Weights of a small transformer language model.
Architecture: LayerNorm before each block, learned positions.
Each number is 200 + 30 x the weight over its row's rms, rounded and kept within 0 to 999. Layers, rows and columns count from 0. The size before them is the row's rms in percent of the matrix's.

# layer 5 attention key, 576x576, rms 0.0734, rows 184-191, columns 96-191
100,264,240,209,185,185,155,215,170,218,226,193,232,175,195,242,213,203,216,226,226,205,208,207,242,179,156,214,167,194,221,179,200,202,218,241,215,198,191,184,222,227,240,193,191,224,166,261,175,214,260,164,170,182,162,191,224,218,186,179,211,199,195,169,184,188,223,251,250,196,163,136,186,200,224,248,220,244,206,206,209,137,205,195,179,182,229,229,225,192,146,256,171,187,164,214,163
108,202,161,203,208,144,226,140,187,213,222,208,154,220,155,214,162,231,201,177,207,241,167,228,221,226,223,226,166,244,196,236,184,208,221,217,194,248,215,204,202,199,117,202,209,216,178,221,182,153,211,236,234,242,189,225,190,194,163,216,217,181,179,247,185,215,153,189,226,190,235,210,146,104,197,205,200,175,231,190,207,154,223,192,183,172,240,203,213,179,203,178,219,153,168,217,214
097,211,254,228,228,184,223,175,211,198,201,191,249,222,242,151,216,227,222,192,227,187,244,179,173,186,196,191,187,204,192,183,138,200,188,203,191,164,206,220,189,153,184,230,231,132,229,195,205,210,174,231,228,193,185,195,147,227,220,213,172,194,177,249,177,141,199,183,206,258,186,168,222,161,203,121,235,202,189,203,241,194,180,251,215,209,216,257,173,164,190,192,192,204,203,122,207
103,161,193,228,171,245,184,159,253,160,223,239,169,188,201,164,201,203,212,184,241,173,195,187,165,168,234,246,204,171,215,199,244,214,178,204,214,190,195,220,252,246,208,212,184,185,200,217,204,173,192,211,173,191,139,168,245,182,204,181,230,229,205,181,146,207,197,234,227,194,179,217,181,245,249,202,214,217,227,172,175,205,162,183,189,212,243,230,204,171,186,227,203,214,199,241,245
096,210,275,205,226,191,212,194,175,226,198,201,219,193,181,195,225,165,187,255,214,179,170,152,208,196,171,216,214,146,179,214,202,219,217,262,208,242,202,220,190,184,212,209,203,185,175,236,194,247,187,188,259,212,192,224,223,197,206,177,186,222,187,198,160,228,198,169,210,175,205,192,169,181,207,215,234,284,257,251,227,253,194,172,231,212,192,177,229,235,195,184,217,194,204,208,173
104,160,180,166,134,198,236,216,235,242,191,213,229,177,224,224,188,203,194,208,239,185,179,172,202,236,144,237,263,213,176,230,221,190,236,196,244,207,204,187,210,147,194,162,218,217,210,193,225,205,152,230,210,187,184,203,140,187,214,184,190,234,205,226,164,169,148,219,189,224,173,211,226,205,205,254,145,176,188,188,233,230,231,167,176,211,180,214,208,213,207,158,220,194,197,189,165
108,221,216,205,216,184,196,184,229,236,226,197,184,176,171,179,164,235,188,213,211,161,183,198,228,207,221,158,165,201,203,219,219,176,192,275,172,222,180,187,197,189,213,268,144,243,216,215,218,177,203,134,183,220,204,196,228,236,270,190,203,239,197,189,136,204,160,242,165,208,151,178,244,229,187,200,187,203,210,197,200,203,229,195,188,191,171,209,219,179,219,211,213,193,214,193,189
097,175,236,213,213,222,157,210,214,152,202,250,178,281,193,245,164,169,196,225,148,208,223,200,152,173,190,215,200,221,201,215,192,236,222,166,220,196,216,153,147,231,199,209,194,203,264,180,211,218,178,207,193,173,223,227,168,211,188,183,249,204,189,215,179,217,185,190,194,227,131,191,180,195,182,218,224,219,146,164,169,181,201,224,210,190,203,190,222,181,163,186,150,151,233,216,181
# layer 5 attention query, 576x576, rms 0.0768, rows 185-191, columns 96-191
103,196,179,145,210,211,212,161,241,213,250,199,190,196,232,211,242,151,180,169,225,128,175,192,191,167,192,228,201,216,241,196,210,188,230,188,192,208,226,215,224,187,193,196,176,218,154,203,186,254,197,236,183,200,203,217,196,182,292,268,197,227,222,214,209,164,171,222,186,158,201,156,184,189,163,216,229,136,173,214,228,226,185,219,195,235,169,174,207,164,263,157,203,226,223,176,193
100,210,182,204,202,140,214,261,173,158,246,219,193,204,198,215,174,145,218,180,194,217,239,198,236,217,230,230,203,196,187,205,208,233,253,193,142,200,167,202,218,238,161,243,177,226,246,198,205,180,133,214,212,228,215,202,198,188,266,255,257,192,176,242,217,172,162,122,195,223,239,247,239,223,200,211,201,252,191,183,204,213,196,202,196,189,154,193,245,169,168,179,160,212,175,205,154
100,189,175,243,208,213,160,162,216,180,199,243,187,212,211,203,205,216,184,197,213,153,193,254,211,190,191,158,267,232,184,211,162,200,165,154,198,262,225,220,201,168,207,230,205,250,184,189,219,240,188,207,226,285,237,176,177,172,172,254,219,183,202,161,217,241,164,227,205,218,261,135,169,272,204,241,213,160,165,188,213,153,175,230,187,208,201,209,226,208,230,163,169,246,208,191,203
098,155,187,200,214,225,184,206,258,243,221,185,186,203,201,168,183,241,220,185,215,228,199,190,181,222,205,198,230,205,174,178,241,166,137,165,110,165,187,197,215,233,215,158,193,190,178,173,209,186,164,215,258,240,157,244,218,182,245,178,222,192,188,212,152,190,178,150,214,232,199,195,192,153,199,177,171,220,197,179,187,179,220,241,224,232,205,181,171,182,245,203,200,212,156,233,201
102,214,183,194,180,175,173,159,256,187,213,232,229,195,179,196,238,199,124,219,246,219,147,170,206,233,184,181,172,166,210,212,211,268,175,172,115,237,191,155,205,146,174,179,167,221,219,192,195,192,232,172,252,205,194,239,185,209,220,178,181,175,128,230,217,188,212,157,248,202,182,196,155,158,154,203,246,228,231,165,213,208,227,233,125,251,156,225,235,132,180,197,238,204,188,170,191
105,171,213,180,219,184,244,220,218,214,259,207,111,202,210,209,214,232,205,246,198,188,176,186,166,185,180,226,215,169,218,182,204,193,217,179,231,207,177,187,189,197,180,182,151,193,209,180,225,178,172,213,193,192,193,214,238,206,234,163,195,204,225,136,188,201,162,194,248,171,159,235,160,198,171,236,179,188,216,180,187,195,206,257,176,199,183,137,182,239,227,203,177,247,257,225,169
102,253,189,154,195,207,207,205,273,160,208,183,170,159,210,175,190,196,178,201,174,248,170,211,187,206,199,202,178,201,207,187,202,166,193,203,183,163,215,191,230,196,156,221,149,196,178,168,161,213,222,181,202,248,198,200,167,235,229,212,169,215,215,158,221,178,186,218,230,169,157,220,201,170,293,193,179,176,194,211,192,191,187,186,186,173,169,235,243,149,240,199,192,211,197,170,186
# layer 5 attention value, 576x576, rms 0.069, rows 96-105, columns 96-191
105,230,205,221,207,244,211,229,204,162,204,238,213,126,198,170,212,192,208,204,151,208,204,218,226,223,218,167,228,207,196,162,217,215,187,140,211,156,199,182,169,219,156,177,244,226,181,171,176,218,264,180,208,269,195,194,183,236,211,190,206,210,148,231,199,179,191,257,201,193,190,213,216,178,188,218,197,215,228,187,90,204,178,206,173,210,191,166,227,202,180,209,180,151,195,214,182
097,200,167,222,235,263,194,179,215,172,216,250,210,213,220,188,199,193,205,167,262,192,227,211,149,222,245,164,145,160,148,196,183,180,149,206,187,200,169,171,233,160,127,212,214,219,161,150,174,182,192,224,210,228,205,239,190,164,186,166,239,228,176,210,217,215,220,211,191,199,202,225,215,201,199,209,189,210,170,161,206,216,162,193,166,133,232,188,216,162,242,175,192,171,280,187,245
099,185,162,179,153,216,217,155,204,222,227,219,156,189,169,164,169,186,232,186,237,228,161,177,175,266,138,215,212,237,196,236,223,279,206,181,148,196,159,218,227,218,218,235,246,173,214,218,226,187,128,163,234,188,259,192,183,161,183,141,185,194,204,184,185,167,230,168,190,198,225,180,222,186,170,187,236,215,193,181,253,158,221,179,161,218,200,207,226,158,208,170,241,184,232,188,208
100,195,240,207,246,207,195,185,234,211,201,189,212,158,201,210,236,175,153,140,196,140,220,172,154,235,161,233,216,195,188,147,220,178,199,241,197,177,212,175,168,246,288,197,219,229,249,199,217,234,256,212,157,176,165,168,185,178,199,186,176,200,169,176,207,233,205,257,116,172,149,189,171,190,213,195,234,226,172,221,186,188,188,239,231,164,220,181,211,199,203,185,211,164,195,221,190
101,250,217,237,231,195,168,201,193,179,223,232,284,211,201,170,184,170,199,169,225,212,173,187,189,185,163,159,236,154,171,147,211,195,203,238,212,211,226,230,196,162,183,232,189,159,198,207,197,191,194,203,220,218,192,199,210,199,150,194,246,196,165,211,222,228,168,177,193,240,178,223,229,258,224,196,212,185,161,176,200,293,228,209,200,193,218,182,220,168,210,129,232,233,157,231,263
092,219,218,216,184,231,195,130,168,209,167,172,219,270,189,171,202,225,209,169,179,203,236,217,200,161,164,158,232,209,220,181,211,200,191,241,117,221,227,235,179,219,218,190,247,205,197,239,162,207,167,206,185,161,192,136,186,165,166,158,206,133,197,156,190,226,201,179,180,233,242,212,211,226,158,232,216,164,225,187,196,179,228,163,182,161,134,202,186,170,179,165,152,220,242,253,232
097,233,164,242,181,210,167,200,202,185,186,159,206,172,183,234,205,208,213,222,179,204,202,175,205,210,172,239,162,152,120,233,234,124,201,173,195,224,235,197,167,178,227,199,161,185,186,194,230,215,262,159,193,187,171,172,205,218,227,254,173,171,207,188,197,187,231,205,183,241,176,181,230,244,214,244,184,200,197,194,159,164,169,204,200,147,168,180,222,236,213,189,217,159,210,200,159
098,163,182,125,213,155,165,214,183,183,219,225,235,131,156,190,191,210,174,194,214,199,151,256,172,214,181,262,188,236,175,184,165,216,188,224,175,197,214,202,160,229,122,181,181,201,194,168,189,189,227,245,172,175,204,227,235,173,189,184,163,179,221,204,185,227,240,141,215,204,213,140,210,180,200,208,218,188,172,206,185,209,249,203,194,239,297,224,170,139,242,139,220,171,206,249,207
095,187,179,175,204,217,291,137,177,215,257,216,246,204,203,227,182,215,212,225,235,156,169,244,196,199,186,239,191,232,216,206,217,220,214,202,218,165,182,169,192,215,257,232,272,196,216,222,204,184,214,209,213,193,209,175,129,218,235,228,182,135,183,190,190,250,228,192,169,203,174,212,266,163,196,196,264,201,218,201,223,187,220,135,168,181,236,136,280,195,193,227,207,186,155,158,216
097,244,217,180,225,267,215,198,182,213,242,173,214,191,224,293,206,215,177,216,212,177,183,187,214,211,208,212,151,227,164,249,242,237,201,215,151,231,232,226,180,142,190,224,137,216,202,131,207,227,236,175,162,233,154,259,213,172,211,162,189,210,159,151,145,200,200,196,194,181,224,221,217,216,164,184,192,163,196,184,204,215,244,190,161,207,197,224,193,222,218,146,204,222,226,204,221
# layer 5 attention output (transposed), 576x576, rms 0.12, rows 96-104, columns 96-191
108,198,187,203,222,213,203,211,237,205,217,194,207,241,200,209,217,241,169,173,234,164,143,177,179,170,221,223,229,148,202,216,226,199,236,240,143,244,225,229,235,202,203,196,169,229,186,200,195,204,180,204,148,114,167,178,181,167,176,232,228,194,267,182,226,222,211,156,202,218,195,204,206,204,183,173,149,215,146,188,277,205,162,216,191,221,193,255,152,195,215,217,181,190,200,215,238
098,216,209,229,213,162,222,141,234,154,192,188,212,190,233,190,189,248,208,174,197,189,231,227,201,198,187,201,277,233,210,176,232,163,204,211,240,185,230,241,229,196,248,199,209,191,188,213,202,207,166,182,243,213,200,175,211,162,229,182,167,200,221,222,193,163,168,247,215,159,259,164,186,214,173,162,176,180,206,223,266,159,199,189,263,243,221,194,220,185,185,251,234,234,142,224,172
103,223,209,228,189,163,220,135,240,185,228,236,213,223,218,233,210,229,211,197,211,255,226,186,192,158,223,197,200,213,181,225,185,161,181,189,224,219,250,213,175,197,203,172,164,165,228,175,184,164,275,182,228,201,195,207,195,206,241,197,217,199,219,219,152,249,216,188,237,204,200,194,198,186,222,181,175,200,205,222,217,162,197,214,261,201,226,206,165,207,114,205,198,194,167,265,203
105,193,219,150,200,241,215,212,199,217,235,272,238,205,240,169,180,221,264,205,213,189,169,161,201,170,142,206,211,171,252,244,218,187,171,187,198,220,215,155,222,170,131,163,203,120,184,205,176,188,130,243,169,240,207,188,282,252,196,224,218,156,225,227,179,171,217,151,263,180,197,219,215,216,183,230,160,194,188,208,262,279,232,215,146,213,171,173,232,177,180,162,203,225,199,215,186
106,137,182,171,198,189,200,188,167,236,217,148,227,173,195,205,230,205,167,187,207,221,186,205,247,204,205,243,215,177,217,223,163,179,245,217,228,185,235,191,185,233,188,154,197,216,188,208,196,226,184,212,137,158,199,209,219,204,244,155,143,181,223,161,200,209,248,248,181,190,221,237,200,139,151,241,128,225,185,193,257,151,149,211,215,214,197,227,192,237,200,221,140,177,177,126,180
095,191,210,168,198,186,219,255,231,184,243,184,214,170,191,221,163,191,215,205,224,210,208,231,197,158,226,218,174,204,204,202,222,171,228,138,211,164,159,160,151,198,190,172,235,198,211,195,198,182,245,223,204,224,198,238,212,176,177,203,232,227,217,202,210,183,178,188,220,169,184,222,196,193,201,173,178,195,180,212,147,205,175,171,220,244,213,185,251,292,189,201,242,220,169,195,225
099,209,247,141,170,215,274,179,207,200,212,220,185,260,130,182,221,157,221,187,231,226,188,195,248,171,201,185,175,262,243,190,168,208,152,225,206,180,184,240,195,257,171,205,219,205,264,210,137,225,204,206,213,181,210,183,227,147,188,182,230,229,163,201,240,181,234,203,211,158,205,211,184,150,169,251,203,182,158,194,200,233,245,236,221,234,233,224,189,154,248,209,205,202,198,214,207
099,181,211,204,183,173,223,168,162,199,174,260,200,210,236,206,181,197,269,176,212,214,229,184,210,201,170,158,247,187,214,218,231,144,193,150,251,194,220,194,204,150,264,201,193,183,134,212,159,218,206,177,191,250,230,184,210,200,187,220,186,196,191,197,186,208,171,214,189,202,210,275,198,221,190,196,194,189,232,216,191,213,176,156,153,196,140,215,215,201,195,270,168,225,199,234,206
096,215,210,220,189,173,181,224,231,176,210,150,208,225,193,191,197,204,253,220,178,271,189,182,232,205,264,160,197,103,141,209,202,196,180,193,162,201,188,255,163,192,203,184,185,160,174,194,202,247,177,231,213,238,163,193,241,228,205,182,252,226,188,220,209,170,233,177,216,199,206,196,187,231,202,216,171,166,182,221,190,203,194,220,237,201,144,200,174,220,191,141,183,223,160,157,208